Each number is 128 + 32 x the weight over its row's rms, rounded and kept within 0 to 255. Layers, rows and columns count from 0. The size above them is the row's rms in percent of the matrix's.

# layer 7 MLP down, 384x1152, rms 0.0371, rows 329-336, columns 384-575
size [101  94  97 156 102 100 102  93]
[[144 138 173 164 106 136 137 132 108  92 115 150 132  64 155 132 116  54 104 115 118 161 130 158  88 127 121 142 188 140 135 146 118 178 104 122 160 163 212 114 186 117 169 117 102 215 127 127 159 150 103 128 162 169 109 141 132 130 146 130  85  74 131 142 107 150 143 154 197  91 150 131 105 125 103  32 156 116 143 106  71 168  70 143 148 108 107 174 130 110  98  89 105 151  94 116 169 100 128 162 147 132 128  99 142 168 140 122 127 132 100 122 132 142 122 124 119 132 120 178 105  95 154 114  43  69 143 128 142 114  79 168 163 131 122 122  96  72 157 119 138 138 116  86  85 155 143 100 164 146 127 124  95 162 169 198 119 110 175 103 182 103 139  99 118 130 148 148 113 175 175 113 110 107 148 108 122 109 125  57 151  97  71 128  53 106 139 163 147 156  87 139]
 [124 144 151 127 147 116 172 104 124 118  82 180 147 125 189 153  57 136 161 121 112 139 109  92 122  81 161 100  54 108 155 142 212 196 129 180 124  88 142 114  92 134 152 139  89 152 150  66  85 159 163 137 207 156 146 102 114 118  87 125 116 105  94  85 135 194 134 123 124  60 162 167 181 149 143 136 133 156 112 173 154 102 127 143 124 116 113 119 198  99 174  92 164  88 106 145 128 126 131 164  85 133  78 201 136 145 126 121 178 120 110 160 135 135 204 135 133  76 116 158 112 148 133 157 136 160 114 160 123 161 113 127 133 133 109 115 106  97 149 123 172 161 126 189 126 136 107 137 133 142 169 138 192 102 199 140 160 112 135 159 156 122 116 133 125 172 126 118 175 131 124  87 118 112 100 132  88  81 110 135  93 153 122 109 144 165 173 103 132 159 217 177]
 [200  83  93 108 170 123 126 143  91  30 149  93 141 100 157 145 119 149 123 143 110 114 131 221  76 136 105 108 166 124 111 192 167  87 166 122 109 115 182 109 122 132 121 161 140 110 123 149 127 102 139 104 143 161 144 129 123 120  94 144  69 159  96  94 128  85 131 139 120 188 112 179 161 158 141 136 119 144 100 125 112 170 153  86 115 192 163 148 133 160  90  73 163 154 102 143 212  74 143  97 116 129 128 134 155 136 143  98 134 111 145 123  97 177 151 197 102  99 134 134 113 111 112  59  88 141  87  93 146 119 125 124  67 124 151 127 151 132 137 113 188  78 142 117 148 129 146 103 141 138 153 135 142  97 125 151 122 140  87  77  92 111 138 125  84  66 152 131 103 105 153 115  61 102 111  97 150  67 126 123 142 148 145 170 161 171 100 151 146 141 182 117]
 [158 135 112 148 180 147 115 161 184 141 120  65 111 109 120  88 114 114 185  99 183  92 130 168  98 171 113 176 154  90 131 117 109 115 132 142 146 138 116 108 117 119 115 130  91 157 125 137 158 153 129 117  89 154 174 144 127 131 140 113 144 130 133 159 129 124 123 108 140 120 175 128 107 149  91 144 183 153 136  91 124 120 131 123 165 122 193 208 123 106 111 104  97 101 122 142 169 113 155 131 125 120 133 159 230 180 149 144 216 123 145 132 127 100 113 113 124 112 103 153 112 157 150 174 112 156 119 122  83 145 169 124 160  97  68  35 120 114 150 172 148 152 139 139 101 128 174 144 131 112  25 178 127  90 150 142 158 101 137 151  69 137 136 171 165 144 148 111 105 104 143  85 154 104 161 192 160 241 132 114 142  94 136 175 146 166 158 110 114 216 100 150]
 [ 65 157 132 120  82  24 156 149 112 102 115 165 157  84 125 110 141 119  88 139 128 104 196 111 211 112 130 139 130 160 123 111 141 111 142 156 143  55  89 116 107 100 111 195 161 159  79 107 118 108 119 140 107 135 117 148 107 135  97 126 123 179 115 121  93 154  72 131 142  98 141 124 169 149 130 113  90 160 144 171 103  96 104 151 118 123 164 112  62  88 136 172 139 143 114 119 116 101 124 155 114  73 110 153 130 191 164 152 103  51 107  79 143 191 118 128 102 103 147 110 135 172 141 120 159 170  72  70 181  91 104 125 136 135  86 106 131 124 142 156 170 128 120 144  95 137 151 127 139 121 154  97 124 101 190 160  91 131 153  81 134 136 103  75 133  99 100 145 165 167  83 116 156 142 142 110 157  76 135 111 130 148 140 112 154 128 148 111 122 101 183 145]
 [130 129 143 123 116 201 117 116 118 147 153 102  68 149  97 161 164 142  93 126 200 120 149  93 158 138  83  47 148  72  60 103 101  75  79 157  88 202 140 173 140 114 120 144 107  87  93 143 187 124  68  51 134 109 149 122 166  74 103 103 200 109 145 110 139 110  91 126 163  63  53 137  84 133 115 117 138  61  96  84 118 136 147 148 150 107 141  99  90 173 151 173 111 128  62  77 148  74 162  91  91 101 115 125 164  88 116 125 186 122  62 138  98 103 146  84 120  74  80  44 150 109 132 137 148 178 161 129  78 108 128 131 150 114 121 155  94 141 211  81 102 124 141 141 145 126 126 129 145 136 106 118 106  96 125 142 110 119  72 140 133 131 175  96  91 162  97  75 168 151 145  44  93  86 178 140  98 146 151 179 136  97 139 129  85 140 115 188 120 112 131  95]
 [119  95 158 109 176  92 133 123 132 145 132 128 151 144  89  69 160 139 119 125 149 150 133 161 159 168 148  93 173  62  64 137 129 153  25  85 181 127 130  95 102 132 128  87 117 105 145 125 204  92 139  73 174  61 119 116 144  86 186 144 115 128 113 103 114 169 129 105 150 145 135 162 134 148 100 170 174 109 148  99 142 145 181  66 160 143  86 126 101 122 110  41  96 154 127 149 112 130 165 156 147 118 136 108 131  79 158 153 121 104 134 101  81 101 102 106 148 128 104 102 102  87 139 164 134 147 157 140 133 116 135 150 139  45 100 137 114  27 129 152 129 105 138 140  89  98 148 114 138 168 145 137 141 136 111 191 182  92 110 170 123 140 124 168 126 122 132 129  58 153 129 110 114  93 142 141  92 168 106 172  98 121  98 151  63  99 119  92 107 125 127 143]
 [157  88 100 172 139 134 108 124 187 102  96  98 130 124 153  92 157 125  92 104 106 160 121 168 140  55 137  80 157 136 136 171 168 109 101  54 124 122 136 140 117 116 138 139 105 114 137 205 112 132 161 109 121 174 152 154 117 128 161 129  69 145 112 151  98 135  88  87 125 139 170 112 151 134 161 132 105 104  82 112 211  93 156  98 121 135 163  80 112 144 143 152 119 143  62 134 132  98  84 119 108 152 120 131 132 109 105 145 161 119 106  69 172 176 143 175 136  67 188 155 180 175 131 150 156  93 127  90 111 121 120 130 184 103 125 229  22 119 140  96 131 162 158 196 145 133 141 109 115 140 160  94 118 134 145  94 151 113  73  90 120 149 182 107  95 111 182 121 151  90  43 156  95 135 101 141 210 108 164  96 116 140 129 128 103 133 184 130 112 177 113 148]]